config = dict(
    num_key_value_heads=4,
    head_dim=32,
    vocab_size=4096,
    norm_eps=1e-06,
    positions='rope',
    attn_scale=0.177,
    parallel_block=False,
    init_std_o=0.0,
    init_std_up=0.0206,
    beta1=0.95,
    schedule='wsd',
    decay_shape='linear',
    batch_tokens=32768,
    train_tokens=144800000,
)
Each number is 50 + 10 x the weight over its row's rms, rounded and kept within 0 to 99. Layers, rows and columns count from 0. The size before them is the row's rms in percent of the matrix's.

# v: layer 2 attention value, 128x128, rms 0.18, rows 85-105, columns 0-63
# o: layer 2 attention output (transposed), 128x128, rms 0.157, rows 85-104, columns 0-63
# q: layer 2 attention query, 128x128, rms 0.176, rows 96-127, columns 0-63
# k: layer 2 attention key, 128x128, rms 0.188, rows 96-127, columns 0-63
v85 096:52 48 30 49 56 59 49 66 38 48 69 39 51 47 39 39 31 52 46 54 39 50 38 47 40 63 54 49 37 44 33 56 58 60 38 42 36 37 37 51 60 50 52 45 43 57 44 45 37 47 56 60 51 47 57 46 49 61 48 48 54 34 47 34
o85 104:54 52 42 49 48 58 56 49 78 61 36 53 35 36 38 56 71 36 45 44 38 51 55 39 62 42 60 43 51 56 58 46 55 53 39 39 53 47 36 48 57 43 51 42 43 48 43 46 45 44 70 60 54 33 51 68 41 52 48 81 63 54 38 58
v86 088:55 56 61 58 35 49 32 23 41 54 42 42 43 48 55 58 47 44 49 64 24 29 53 47 58 44 51 44 47 60 56 76 45 46 37 60 52 30 52 68 53 51 50 40 53 36 64 39 53 62 40 65 69 35 53 45 62 61 53 40 51 49 62 62
o86 085:50 59 70 40 67 52 70 59 60 48 43 55 59 42 55 47 64 30 52 37 63 33 48 66 38 46 41 54 53 39 39 39 63 50 46 58 74 39 51 52 35 37 40 58 41 46 64 55 50 51 38 51 51 55 46 62 63 61 52 41 42 54 46 57
v87 092:62 38 63 49 69 39 48 61 60 49 56 63 57 54 52 53 60 68 47 61 55 48 58 45 40 30 55 52 55 55 65 28 50 47 42 48 52 63 46 43 53 73 21 39 52 61 62 48 64 60 62 46 73 56 60 71 55 66 50 49 56 50 63 53
o87 097:61 58 61 59 62 47 53 56 47 48 64 53 73 51 64 43 28 42 43 47 31 51 56 59 42 43 56 61 47 62 57 45 42 43 52 65 46 39 65 47 55 48 52 40 46 56 71 42 44 42 47 41 70 64 45 33 37 58 52 49 52 39 45 68
v88 103:61 34 49 45 56 54 51 46 41 50 21 39 46 70 66 51 62 40 55 54 56 52 51 26 47 43 45 44 57 49 56 37 50 55 69 40 63 23 46 70 55 54 51 43 50 57 54 52 39 33 41 61 50 51 37 47 28 44 38 45 44 67 45 59
o88 106:41 66 48 46 32 35 52 36 53 64 46 57 36 60 48 57 44 54 52 43 37 53 71 48 48 37 58 52 60 54 46 57 50 56 35 58 48 59 56 48 67 42 37 59 46 48 49 59 50 61 49 49 43 65 76 61 42 41 54 37 60 50 56 50
v89 109:58 66 53 47 47 47 46 51 49 45 60 55 48 59 39 46 52 51 44 42 59 54 45 37 59 31 51 53 71 59 67 42 52 60 69 57 52 51 58 47 57 66 43 59 32 56 48 32 45 43 42 44 46 52 63 68 55 68 57 54 58 44 47 36
o89 107:39 52 52 56 43 41 41 38 42 59 49 43 55 47 47 51 42 43 35 52 35 48 46 61 55 40 52 64 44 64 54 45 50 47 51 49 57 50 54 50 49 60 47 48 63 58 54 43 45 50 48 50 56 32 26 55 61 43 57 61 40 50 54 36
v90 104:44 51 59 50 58 54 46 51 55 47 39 52 67 50 41 49 56 58 63 43 38 48 55 53 43 35 62 63 46 57 46 44 56 54 48 51 46 48 39 71 44 44 46 60 68 53 66 44 35 48 42 60 60 52 54 67 41 52 58 55 71 28 79 40
o90 104:49 55 41 58 55 76 47 55 51 69 42 35 68 62 55 51 49 36 53 64 38 52 30 49 40 45 59 56 50 58 45 48 55 61 56 60 58 60 48 65 43 60 62 45 31 45 69 46 37 46 58 47 68 64 52 53 46 42 43 38 56 48 41 72
v91 096:54 49 49 65 49 53 67 42 37 50 44 49 29 53 40 63 47 38 63 50 48 47 47 62 44 60 39 53 51 54 53 57 50 28 34 58 58 53 48 31 40 49 44 37 36 63 50 69 42 52 71 45 38 40 34 46 45 49 44 58 68 54 50 52
o91 107:48 58 72 57 47 45 54 49 47 47 72 41 37 44 51 49 52 49 38 44 55 55 46 30 47 48 43 45 60 50 50 45 35 53 52 37 49 47 39 32 70 58 32 59 49 44 28 42 72 50 48 55 61 51 63 52 56 36 67 70 38 36 49 55
v92 107:38 47 68 44 40 46 51 50 52 55 52 68 38 53 47 60 46 52 74 46 37 52 39 55 50 56 40 54 51 61 40 66 57 48 52 47 46 59 71 33 38 39 59 43 37 37 50 55 41 49 50 71 44 34 44 56 54 58 55 54 66 37 50 80
o92 112:47 57 41 43 69 45 59 37 50 33 57 34 60 55 48 50 48 46 49 66 66 57 51 35 55 60 49 39 68 22 52 51 52 54 60 39 52 68 51 47 46 48 54 59 43 72 52 52 41 47 44 37 56 48 39 58 60 63 49 61 41 36 43 43
v93 123:58 52 54 40 51 47 39 50 44 39 55 60 54 45 50 45 51 58 52 41 38 45 41 42 45 54 40 61 69 53 48 43 53 40 65 58 36 28 62 42 48 63 57 43 56 44 40 47 33 54 52 48 52 59 64 41 57 55 53 64 55 34 55 45
o93 121:41 49 41 36 67 44 54 41 51 42 51 40 56 64 55 58 47 50 40 47 56 35 62 43 49 58 54 69 41 66 45 47 45 51 62 55 61 46 69 43 63 60 61 48 70 53 56 57 59 52 40 33 46 43 27 52 59 37 58 47 54 56 48 35
v94 088:53 65 50 62 42 45 51 69 65 49 56 64 56 48 55 59 67 52 38 42 40 39 37 67 38 52 49 66 54 48 66 52 42 53 41 36 44 43 38 36 47 52 50 44 58 70 56 49 41 48 62 51 64 66 54 28 64 56 71 56 46 49 43 52
o94 089:47 49 49 52 40 39 66 37 39 54 57 43 56 54 66 42 59 61 50 71 28 59 50 57 59 57 48 54 27 53 52 32 40 48 70 54 43 40 51 54 59 61 50 39 41 41 63 40 50 52 43 55 33 41 26 61 58 49 46 61 28 55 46 40
v95 085:38 49 29 31 46 44 49 31 48 58 41 55 63 55 57 48 65 42 61 38 49 55 49 48 47 41 41 50 44 56 51 62 56 51 43 64 55 52 61 46 37 50 53 30 56 49 37 55 57 49 57 36 50 53 36 55 50 47 52 57 25 74 28 61
o95 105:45 65 45 48 60 51 53 48 51 37 56 64 54 43 43 63 32 49 54 45 52 38 62 53 48 55 46 51 38 34 59 59 63 58 53 42 57 46 72 47 44 53 52 38 89 50 42 62 58 59 48 71 51 61 57 51 61 39 55 44 49 52 25 65
q96 085:55 52 44 34 43 59 46 50 44 40 51 49 65 62 53 43 43 60 45 62 61 45 40 53 47 55 57 47 39 54 38 52 32 33 55 51 41 43 40 42 51 42 43 58 23 40 44 51 46 38 48 35 58 48 75 54 55 44 57 62 66 49 57 64
k96 118:57 59 69 42 57 63 63 52 41 44 44 44 37 46 45 53 44 39 47 39 68 56 66 50 43 57 32 52 72 71 40 46 48 45 46 55 49 47 38 63 66 45 54 50 20 75 41 46 61 37 49 39 28 49 46 38 62 45 39 42 40 38 55 45
q97 096:53 44 55 63 58 36 45 36 43 59 48 48 63 54 60 49 50 43 43 75 53 39 60 64 48 57 40 55 50 39 39 65 47 78 23 50 53 30 40 44 51 52 47 34 49 56 66 52 61 51 62 45 65 38 46 49 43 32 71 59 64 62 68 54
k97 103:28 54 60 61 45 57 43 52 45 57 37 43 38 55 52 25 66 54 54 43 49 55 43 46 45 46 40 57 71 51 47 30 45 31 49 56 36 52 51 55 61 55 53 67 46 50 23 26 42 46 56 46 55 38 52 64 39 58 57 65 46 57 57 46
q98 104:63 60 64 32 58 54 47 51 50 51 36 52 67 54 55 32 34 61 63 48 60 60 41 40 42 52 68 30 45 51 48 56 53 36 58 49 25 43 53 39 50 46 35 58 35 38 37 52 53 48 33 51 62 45 71 58 46 38 62 51 61 47 52 38
k98 116:34 58 64 52 58 52 35 64 39 46 37 45 39 53 62 45 39 50 52 56 45 37 42 36 49 54 43 51 57 58 51 66 36 47 57 63 41 47 49 65 48 37 63 60 41 79 45 38 64 45 44 49 47 38 42 68 60 52 45 67 51 39 63 45
q99 089:46 66 60 60 56 44 44 57 51 58 46 48 53 66 55 64 57 47 49 57 47 44 45 38 54 51 49 54 54 49 36 19 53 44 41 56 64 37 52 31 49 58 47 47 65 38 52 43 44 33 54 33 35 51 39 59 51 50 44 49 44 61 72 51
k99 114:57 42 47 27 30 52 65 62 38 49 45 56 39 54 60 48 47 61 47 32 54 48 50 57 53 61 55 53 51 59 45 34 59 49 30 46 44 42 30 51 43 36 55 56 39 49 28 50 59 62 53 68 55 42 57 29 57 59 64 50 40 46 37 41
q100 110:30 47 68 62 40 60 54 55 49 57 40 49 48 40 49 65 57 58 48 45 39 57 52 45 52 42 52 55 60 46 38 38 62 26 65 46 53 54 58 59 55 54 57 49 64 58 48 42 51 45 53 65 32 50 34 47 35 37 41 64 36 25 41 55
k100 120:53 55 48 45 35 41 63 58 35 55 43 55 64 41 45 36 47 46 44 48 48 60 48 35 49 69 53 40 33 54 56 53 78 50 62 48 43 65 38 45 40 36 39 55 51 56 56 50 57 57 55 67 48 52 51 35 38 55 39 31 27 38 52 34
q101 101:42 39 28 55 42 67 41 55 55 48 52 54 48 48 44 65 64 56 53 65 41 56 44 54 60 46 63 43 34 66 49 34 42 57 60 69 39 55 46 40 70 54 61 45 34 39 30 48 35 48 49 53 55 67 74 44 40 54 55 49 50 28 38 47
k101 112:32 58 46 52 39 30 51 44 45 47 50 45 45 33 52 45 53 62 65 51 37 64 67 54 48 55 38 56 75 46 40 49 60 38 49 52 59 55 57 46 60 44 34 59 43 46 46 39 55 47 59 42 40 59 55 53 29 74 54 48 35 30 39 33
q102 086:48 58 38 48 44 50 45 64 36 68 74 52 56 60 65 39 59 63 50 59 63 57 47 38 60 52 61 40 28 56 49 43 48 47 61 64 52 42 47 49 63 58 61 63 43 52 46 53 49 37 43 37 45 53 71 62 55 65 67 52 59 67 56 38
k102 094:41 63 67 63 42 56 48 39 37 60 44 50 35 49 60 58 60 47 66 44 58 55 48 55 25 49 51 66 63 37 34 54 52 44 47 42 40 56 46 54 58 44 55 66 38 55 36 53 39 43 56 42 42 79 58 51 37 63 41 44 62 46 54 62
q103 108:60 50 42 48 48 58 53 36 49 56 46 61 45 43 60 60 42 43 56 61 62 50 58 65 51 52 41 57 60 44 55 75 57 53 65 45 55 48 44 40 59 13 45 59 51 44 67 47 70 37 58 62 59 53 48 54 44 54 61 65 53 59 41 38
k103 105:52 66 64 60 65 59 42 59 37 46 55 67 41 47 54 36 51 54 67 56 43 61 63 47 61 36 60 56 51 34 47 60 54 42 57 68 51 57 48 61 53 47 53 46 58 57 58 52 45 41 46 44 47 36 55 52 40 54 50 56 69 57 70 49
q104 104:50 69 58 59 43 44 36 48 42 40 62 41 53 41 44 58 72 46 45 42 24 48 54 43 34 58 57 52 48 44 43 35 46 48 56 45 57 34 60 55 44 59 38 47 52 50 21 50 64 64 42 41 33 44 43 36 47 53 49 43 44 35 48 52
k104 096:53 44 47 52 68 35 56 47 64 45 56 38 58 57 55 69 42 53 24 61 48 35 33 30 41 55 56 51 29 71 52 70 55 67 53 46 55 53 41 47 42 59 38 48 52 56 56 49 73 56 42 67 70 36 61 53 59 39 51 37 40 52 43 48
q105 080:57 52 32 54 45 43 42 47 63 53 50 49 51 59 46 61 46 46 77 61 43 47 40 54 58 54 62 58 61 61 39 61 48 47 50 53 55 51 38 68 41 54 50 44 48 51 47 54 46 63 60 47 69 65 71 59 69 34 61 61 40 47 56 44
k105 105:33 59 56 68 51 36 58 52 50 51 52 52 31 32 63 43 66 44 53 46 37 47 38 42 43 49 37 58 54 49 37 35 41 57 55 50 50 46 53 47 50 27 54 53 40 47 55 46 49 59 43 43 49 59 56 68 60 55 60 52 75 51 56 47
q106 106:60 46 37 43 58 41 48 40 23 37 46 47 57 70 74 35 53 47 50 51 44 52 41 52 50 42 35 63 41 67 38 53 51 72 33 65 50 52 43 40 50 31 62 54 24 32 49 58 57 53 50 48 66 66 64 61 30 65 51 55 61 45 48 63
k106 123:50 67 47 61 55 37 34 49 52 50 53 57 46 30 50 39 59 64 52 53 39 50 51 46 39 41 50 57 58 38 49 41 39 61 42 40 48 31 54 47 68 51 45 53 43 31 46 54 46 50 56 52 42 68 51 54 56 58 69 57 51 49 49 32
q107 109:60 54 57 48 60 54 56 61 44 50 45 27 54 58 51 56 50 42 64 51 42 45 43 47 55 63 59 61 39 52 45 39 26 55 61 37 70 46 47 52 45 46 49 49 56 59 36 45 46 49 41 50 43 45 50 40 54 55 42 31 41 54 53 64
k107 123:61 38 43 55 46 53 54 61 61 46 41 61 59 54 42 57 48 58 41 58 53 44 58 52 53 43 50 48 46 75 53 32 52 49 49 53 62 53 45 53 32 58 45 57 32 36 38 52 53 57 31 44 58 29 55 51 61 58 79 52 44 69 49 51
q108 102:56 56 32 42 53 36 58 47 57 35 39 49 57 55 52 63 60 61 62 58 33 48 46 37 59 42 55 46 49 55 31 36 43 34 36 59 40 44 50 38 62 72 46 54 33 51 46 50 40 44 55 46 52 50 74 64 77 29 47 54 46 55 37 56
k108 122:41 64 77 55 25 49 46 53 56 53 60 34 53 60 61 52 58 53 39 54 60 38 51 51 36 64 48 65 57 52 39 44 50 70 48 64 61 64 55 60 55 36 47 54 42 64 55 42 63 47 44 46 51 46 59 36 41 58 56 43 44 38 48 70
q109 113:59 49 47 47 50 43 40 38 50 42 53 49 40 64 63 51 29 49 74 46 49 27 62 57 61 50 26 54 61 67 45 56 51 37 62 56 55 67 50 44 22 30 46 35 48 49 51 40 41 42 47 43 59 63 34 49 61 52 38 57 39 60 49 36
k109 111:40 45 72 57 42 42 64 49 44 44 70 57 37 44 56 62 63 38 28 51 65 68 46 44 33 42 52 52 64 58 31 39 46 55 57 55 66 61 54 59 64 50 39 42 60 50 42 47 48 51 61 41 33 49 57 52 50 53 45 61 68 48 54 51
q110 101:50 52 50 53 58 69 47 56 46 50 55 43 51 32 43 47 62 45 55 63 63 45 49 56 47 68 63 46 33 55 72 49 45 51 60 45 41 38 48 53 61 67 71 47 37 57 48 34 50 50 67 58 56 40 75 44 60 48 55 41 58 52 48 66
k110 121:47 48 33 65 59 47 64 45 42 65 54 69 54 55 43 43 48 62 56 60 44 56 59 36 58 46 57 50 51 71 41 60 45 51 40 57 60 33 42 50 35 49 32 63 46 62 37 42 48 55 31 48 46 45 47 73 49 62 58 70 43 36 50 53
q111 118:50 83 50 47 63 60 57 42 45 56 52 41 61 54 54 52 52 53 51 51 47 41 57 36 49 54 52 58 58 58 45 50 61 30 54 47 53 62 54 48 53 35 58 56 68 48 28 57 38 41 27 34 41 43 56 40 59 39 44 56 37 55 51 51
k111 126:56 29 62 56 56 34 62 41 41 57 49 53 49 51 47 43 51 58 36 50 56 63 56 37 60 45 51 72 50 42 65 42 46 70 39 42 60 47 39 54 44 38 42 36 41 56 53 57 35 47 40 38 45 38 59 42 58 52 48 58 43 69 56 45
q112 106:59 39 31 47 55 59 42 60 54 45 37 59 62 41 32 27 35 46 52 50 45 55 49 62 35 47 54 53 55 56 70 39 62 47 54 36 58 66 44 59 50 65 41 37 68 37 46 43 65 55 51 38 54 48 38 53 54 57 84 46 52 59 52 34
k112 121:56 44 39 53 34 47 47 47 46 45 61 50 53 36 54 47 32 41 52 39 55 43 49 52 35 50 32 47 53 35 33 61 26 55 54 57 54 49 58 55 31 55 74 44 47 61 49 46 28 57 49 36 42 46 44 49 32 33 48 43 64 40 41 48
q113 095:51 47 48 48 46 54 48 58 59 55 50 67 30 48 55 54 52 59 54 52 46 47 42 47 57 36 29 58 57 67 53 53 33 42 42 46 65 52 40 55 61 48 40 63 35 57 40 60 39 45 52 38 37 56 40 50 17 37 62 56 55 70 40 24
k113 118:50 47 47 48 54 50 50 49 47 66 42 36 40 52 56 50 62 46 44 37 45 48 57 66 58 65 62 54 60 34 45 56 55 58 51 59 52 41 67 46 60 46 46 59 48 50 57 42 67 28 47 48 72 37 55 47 48 64 30 48 58 43 45 58
q114 102:41 58 53 43 45 53 63 59 51 63 53 42 78 33 38 68 37 42 31 62 34 56 68 50 45 63 43 30 43 51 36 29 67 56 55 64 38 43 52 57 66 44 53 40 63 61 36 40 50 40 62 60 39 68 63 50 55 49 40 55 48 56 43 50
k114 115:46 44 33 36 42 47 50 40 43 48 53 36 57 28 34 43 49 49 44 57 44 56 48 61 59 43 47 44 54 56 65 48 70 39 54 41 35 60 47 61 53 51 47 58 42 50 63 59 62 42 40 55 56 34 44 62 48 65 70 75 46 65 34 36
q115 108:49 63 49 58 47 56 62 50 38 30 57 49 40 40 39 58 63 58 36 42 42 40 50 50 57 28 49 41 54 39 27 47 51 36 40 38 35 52 64 58 61 70 43 39 50 34 39 52 46 71 54 40 23 44 43 39 53 31 52 62 40 43 57 52
k115 114:34 46 45 57 48 50 35 51 51 42 70 36 42 48 53 55 61 47 29 46 40 54 51 33 55 60 56 49 55 56 48 46 37 50 54 59 66 54 71 43 52 37 44 83 62 47 50 37 64 37 53 50 35 39 65 60 35 55 38 42 52 32 67 56
q116 112:38 47 44 33 50 45 38 56 51 56 51 56 60 49 56 54 39 56 35 58 59 61 42 45 61 58 30 49 48 48 54 18 45 61 43 46 58 45 39 25 57 51 45 51 41 42 54 47 50 34 43 38 56 32 53 50 48 59 54 43 68 55 54 36
k116 128:56 40 51 24 41 47 59 64 29 51 54 45 40 51 57 45 44 52 25 35 57 47 31 49 41 51 55 59 49 34 50 72 48 61 37 50 54 42 52 56 41 68 51 47 49 55 37 48 54 52 39 57 49 50 53 56 42 37 57 48 43 26 46 49
q117 118:44 63 59 48 42 49 39 74 46 53 40 47 52 62 51 57 65 53 56 49 44 42 49 50 73 53 38 72 53 58 52 44 60 45 52 73 52 59 42 59 50 53 58 51 62 47 56 44 24 53 59 49 56 66 32 51 34 37 31 50 44 58 60 42
k117 118:41 32 40 51 43 53 69 65 41 72 51 65 46 46 60 53 53 57 41 58 37 37 44 42 43 47 56 55 54 57 48 49 63 62 55 54 43 44 54 51 52 37 57 53 55 38 52 50 53 69 44 44 52 50 69 26 53 66 63 44 55 44 43 36
q118 113:47 52 52 35 55 61 44 53 31 44 48 51 33 62 56 53 58 51 60 57 54 50 64 68 51 45 52 64 52 51 19 56 64 44 61 71 58 56 58 43 57 39 57 35 61 54 43 42 49 41 57 49 52 71 61 45 55 29 55 49 57 41 54 51
k118 127:41 40 44 49 51 41 55 40 55 40 68 37 60 54 43 64 42 50 47 49 52 47 60 38 59 50 40 41 30 64 63 58 55 49 41 47 62 54 41 42 32 38 27 65 48 55 61 48 59 36 47 50 56 32 56 62 34 56 56 20 43 64 52 50
q119 108:50 40 29 38 25 70 32 62 60 51 48 42 39 49 58 61 51 49 32 54 56 56 53 59 48 49 46 50 47 58 56 52 60 26 47 55 40 56 47 56 32 70 45 57 59 44 47 55 68 58 59 29 35 42 48 46 58 40 50 61 45 48 50 42
k119 132:59 59 34 54 44 42 50 47 42 68 41 43 46 51 60 44 50 39 51 69 50 34 61 53 54 57 46 48 56 65 51 55 51 65 58 45 35 44 34 53 48 58 34 46 48 55 56 49 65 37 49 46 42 46 45 60 55 52 34 59 45 54 52 43
q120 124:53 52 27 48 61 35 59 52 43 35 39 47 42 59 48 61 55 49 57 50 44 49 43 45 61 45 79 56 39 36 47 66 44 61 45 62 38 44 41 26 54 50 52 49 36 57 67 58 55 28 57 38 47 54 59 40 48 69 52 44 59 46 40 46
k120 125:44 67 41 51 50 63 57 32 58 57 60 48 59 55 59 56 57 46 54 55 52 39 47 51 50 36 34 63 66 55 50 39 43 58 66 51 51 27 56 51 60 54 50 43 35 49 40 50 44 54 69 48 42 49 65 55 44 58 58 37 36 47 39 76
q121 119:62 50 61 32 46 60 51 53 48 61 69 72 48 45 62 53 56 45 42 53 43 48 35 49 55 46 46 30 61 53 55 49 34 49 62 68 40 39 77 61 51 43 48 58 51 46 62 44 56 58 78 53 42 31 64 71 59 46 49 37 55 46 46 47
k121 125:54 39 57 39 50 46 45 57 28 41 45 35 58 59 64 33 44 39 50 41 55 54 46 58 49 47 41 48 37 37 46 58 46 62 51 37 59 32 51 39 35 53 61 51 45 59 32 39 44 34 37 51 58 54 51 62 54 69 43 65 58 31 66 54
q122 117:40 58 58 47 61 40 45 55 53 54 40 57 60 59 45 45 50 51 48 46 43 41 68 48 43 29 65 49 45 30 43 37 62 52 49 59 47 44 54 42 27 64 62 66 27 59 41 66 54 43 71 39 52 42 70 75 48 59 48 53 59 37 65 45
k122 117:55 39 41 49 42 57 37 38 44 57 21 41 50 58 57 55 43 63 46 49 49 39 40 53 60 61 55 41 54 59 45 64 60 56 43 26 47 55 41 50 49 50 66 44 53 45 41 46 27 43 52 69 39 51 61 42 48 50 64 62 42 74 66 72
q123 117:60 40 35 45 44 62 45 61 64 46 57 40 64 42 44 67 44 48 38 41 63 70 56 43 40 40 42 36 37 34 74 37 44 52 56 49 45 51 74 32 59 51 53 56 69 33 40 48 38 53 59 62 36 45 52 56 44 65 47 56 58 31 49 50
k123 120:55 68 46 30 52 70 56 51 57 49 45 66 34 40 42 39 43 46 64 57 53 42 63 46 52 58 60 39 63 60 48 70 52 56 26 52 55 46 49 49 28 51 46 35 49 50 55 46 38 45 47 47 45 54 53 39 49 32 56 52 35 43 47 52
q124 113:46 53 49 67 48 50 47 47 57 58 59 38 42 53 54 35 65 51 60 45 46 50 60 35 66 48 56 38 46 59 24 72 47 47 52 53 51 42 76 46 48 49 52 53 68 42 53 37 41 47 53 37 59 57 57 59 49 42 50 61 19 41 43 55
k124 112:59 44 54 59 39 42 51 52 48 42 28 49 36 41 62 44 56 46 55 42 51 57 52 39 46 61 51 31 59 69 51 50 63 49 46 36 52 55 69 49 56 28 43 65 39 60 53 49 34 47 42 35 57 63 49 54 50 42 53 53 54 54 55 27
q125 109:59 49 45 61 47 30 46 51 57 50 68 56 51 57 37 40 42 41 58 39 30 41 58 46 51 51 63 57 58 51 57 51 32 67 44 37 66 43 50 47 37 61 60 54 41 55 53 43 32 57 40 51 40 55 48 54 65 38 50 52 67 44 38 44
k125 113:66 38 42 55 41 66 50 52 60 51 41 44 57 60 56 45 44 44 50 56 44 66 49 49 46 38 52 42 38 58 52 50 69 64 37 52 43 56 60 42 53 57 50 38 54 73 94 60 44 57 52 43 40 68 47 56 58 63 58 45 48 60 49 52
q126 107:47 55 44 54 29 49 38 58 48 50 43 46 52 37 51 47 58 54 34 44 36 19 65 63 39 45 37 46 59 51 38 65 52 56 34 47 45 48 46 83 46 60 48 53 46 68 54 61 50 51 52 52 69 58 45 61 49 63 50 57 55 52 57 52
k126 124:60 54 37 72 52 52 33 37 46 50 46 35 59 29 35 40 64 57 60 47 49 63 54 52 63 42 55 73 52 45 40 62 54 56 65 50 43 34 57 59 48 46 65 40 54 39 37 42 50 52 49 35 43 45 68 45 56 43 50 61 43 60 64 35
q127 120:36 63 51 66 49 51 57 45 34 42 60 37 54 61 49 48 60 38 62 17 55 60 60 50 54 52 61 31 48 45 76 61 50 44 53 45 51 41 34 65 56 52 68 50 55 50 44 33 46 35 55 50 45 58 36 56 41 54 47 37 54 64 60 43
k127 115:67 41 31 56 43 63 49 63 58 55 41 44 48 47 42 56 55 59 30 66 59 43 57 50 41 43 59 50 42 43 59 36 46 47 48 53 39 56 47 30 27 67 51 48 52 56 31 58 45 64 42 39 50 55 48 30 48 35 45 24 67 46 28 42
v96 124:79 48 41 33 57 48 49 58 63 47 38 51 55 40 62 58 62 42 50 43 55 55 44 48 27 50 32 54 51 47 58 31 50 56 59 65 47 50 52 57 56 52 47 48 63 60 72 43 46 42 45 48 49 65 51 49 25 50 58 63 60 62 52 52
o96 114:48 53 59 61 63 69 50 35 36 37 45 38 59 47 54 50 37 43 45 60 43 46 55 73 55 50 55 60 51 46 56 32 66 42 55 36 53 43 43 67 63 61 36 50 52 42 48 72 52 61 30 60 48 41 38 47 49 55 52 66 43 59 61 35
v97 100:46 69 56 53 46 53 49 55 33 71 47 55 48 56 47 51 42 47 51 38 43 31 51 28 38 47 35 41 51 53 48 44 29 65 44 46 40 51 57 41 43 38 36 34 46 60 63 63 33 54 41 46 47 31 55 66 57 48 46 55 60 43 57 72
o97 100:49 43 53 44 65 51 48 47 59 48 49 51 60 25 42 54 63 38 29 56 63 49 51 45 44 41 51 32 43 58 58 58 52 52 65 58 33 74 56 40 42 55 52 48 44 51 24 69 52 58 64 50 53 47 65 58 60 64 40 50 61 53 39 54
v98 143:61 50 41 50 63 35 43 44 71 48 58 47 68 48 47 51 61 45 45 58 59 69 49 75 45 52 44 52 54 56 54 34 48 44 31 53 54 73 60 41 60 48 35 67 48 54 52 26 59 60 34 34 54 69 60 57 49 50 52 47 49 52 41 56
o98 121:36 56 67 36 58 55 61 62 42 43 57 51 47 62 66 54 54 52 52 46 45 36 52 46 48 61 49 51 62 42 44 65 52 51 40 36 62 39 40 49 64 79 55 53 62 33 21 55 45 58 43 53 36 56 37 46 60 45 49 64 50 59 61 42
v99 116:42 39 35 53 44 41 58 58 33 35 43 40 40 47 58 40 53 53 69 54 50 43 50 44 52 45 71 41 55 44 54 49 54 64 48 39 60 35 56 45 55 43 62 53 55 36 45 49 69 54 34 40 60 39 49 52 64 53 42 53 60 40 38 38
o99 110:63 54 56 58 37 39 58 64 40 36 50 73 42 33 42 51 57 51 51 54 53 59 45 64 54 61 64 60 51 47 52 50 48 52 52 39 57 54 53 53 41 49 68 42 36 39 42 49 54 54 55 62 42 50 45 38 49 60 56 29 55 51 55 52
v100 157:58 56 48 50 51 55 57 49 38 54 54 41 51 44 52 67 64 76 51 42 57 49 42 40 74 65 50 52 71 43 75 62 60 22 42 46 63 37 34 44 40 41 38 50 50 57 40 55 51 42 52 41 51 51 42 43 45 40 62 60 30 54 41 55
o100 121:56 53 46 38 36 43 46 65 45 49 37 35 43 46 44 70 64 49 52 47 43 44 71 61 53 55 86 56 41 69 40 58 61 41 27 56 51 45 49 65 45 47 63 58 65 56 78 34 58 42 48 48 68 32 50 46 42 59 55 42 53 69 36 43
v101 118:53 59 53 60 48 41 57 52 44 44 47 45 52 52 50 61 28 46 63 49 55 60 68 58 58 42 35 26 57 45 36 65 57 53 57 57 58 56 50 51 53 42 42 63 47 49 56 36 41 41 49 50 63 48 59 59 44 64 65 35 59 46 58 58
o101 097:49 43 53 40 62 51 55 62 52 48 73 44 30 45 65 55 46 69 54 47 42 53 57 49 63 55 40 45 81 51 57 36 62 51 55 35 41 45 56 51 52 45 41 61 30 44 71 55 42 71 53 47 60 53 45 62 41 57 41 56 54 53 49 45
v102 130:46 51 39 68 34 47 38 43 59 55 46 50 57 51 63 47 55 57 53 36 61 53 64 40 41 56 41 33 50 46 57 61 54 52 55 33 56 34 45 60 50 49 47 47 65 54 49 33 48 38 44 50 49 37 40 59 34 43 66 51 34 55 65 39
o102 116:57 37 58 51 75 48 49 73 62 47 52 66 43 50 62 57 65 50 47 62 57 49 46 52 45 47 51 42 46 35 60 54 49 56 34 55 67 34 57 49 68 39 30 49 57 52 70 64 59 42 32 64 51 52 46 30 43 48 50 39 53 70 50 40
v103 111:54 69 65 62 31 49 34 42 46 45 46 57 45 42 45 44 59 58 40 48 59 44 25 60 50 50 28 44 41 54 64 48 28 36 51 68 47 48 64 40 36 40 34 43 60 60 56 40 37 48 64 52 29 61 41 62 72 45 53 52 38 55 53 60
o103 108:46 42 50 41 40 51 44 52 26 50 59 52 65 63 44 44 53 43 44 50 57 38 59 51 57 42 60 38 55 65 38 44 42 50 52 70 61 46 65 45 42 52 64 70 48 47 53 54 48 51 48 41 44 39 45 50 46 57 56 48 53 51 28 46
v104 123:47 56 46 49 59 66 41 50 49 44 53 40 52 53 59 49 70 34 43 57 42 55 50 22 42 54 38 63 57 47 38 34 22 42 46 73 40 47 43 52 54 52 39 71 47 56 58 41 53 57 53 52 49 58 49 52 36 37 31 43 50 60 57 60
o104 115:36 55 47 41 51 45 43 64 44 42 52 39 66 47 50 57 33 61 59 51 40 45 61 53 30 41 48 58 56 53 65 36 42 52 68 47 52 55 48 54 53 77 64 37 75 69 48 52 66 48 46 47 41 48 60 37 47 53 67 54 58 32 38 30
v105 102:58 45 54 64 66 43 55 57 44 52 56 57 54 62 55 71 47 45 50 57 67 66 47 55 32 59 58 37 45 56 44 41 67 63 48 65 50 41 73 60 52 45 38 60 50 47 46 47 35 40 65 66 39 59 36 55 55 52 47 50 62 35 45 59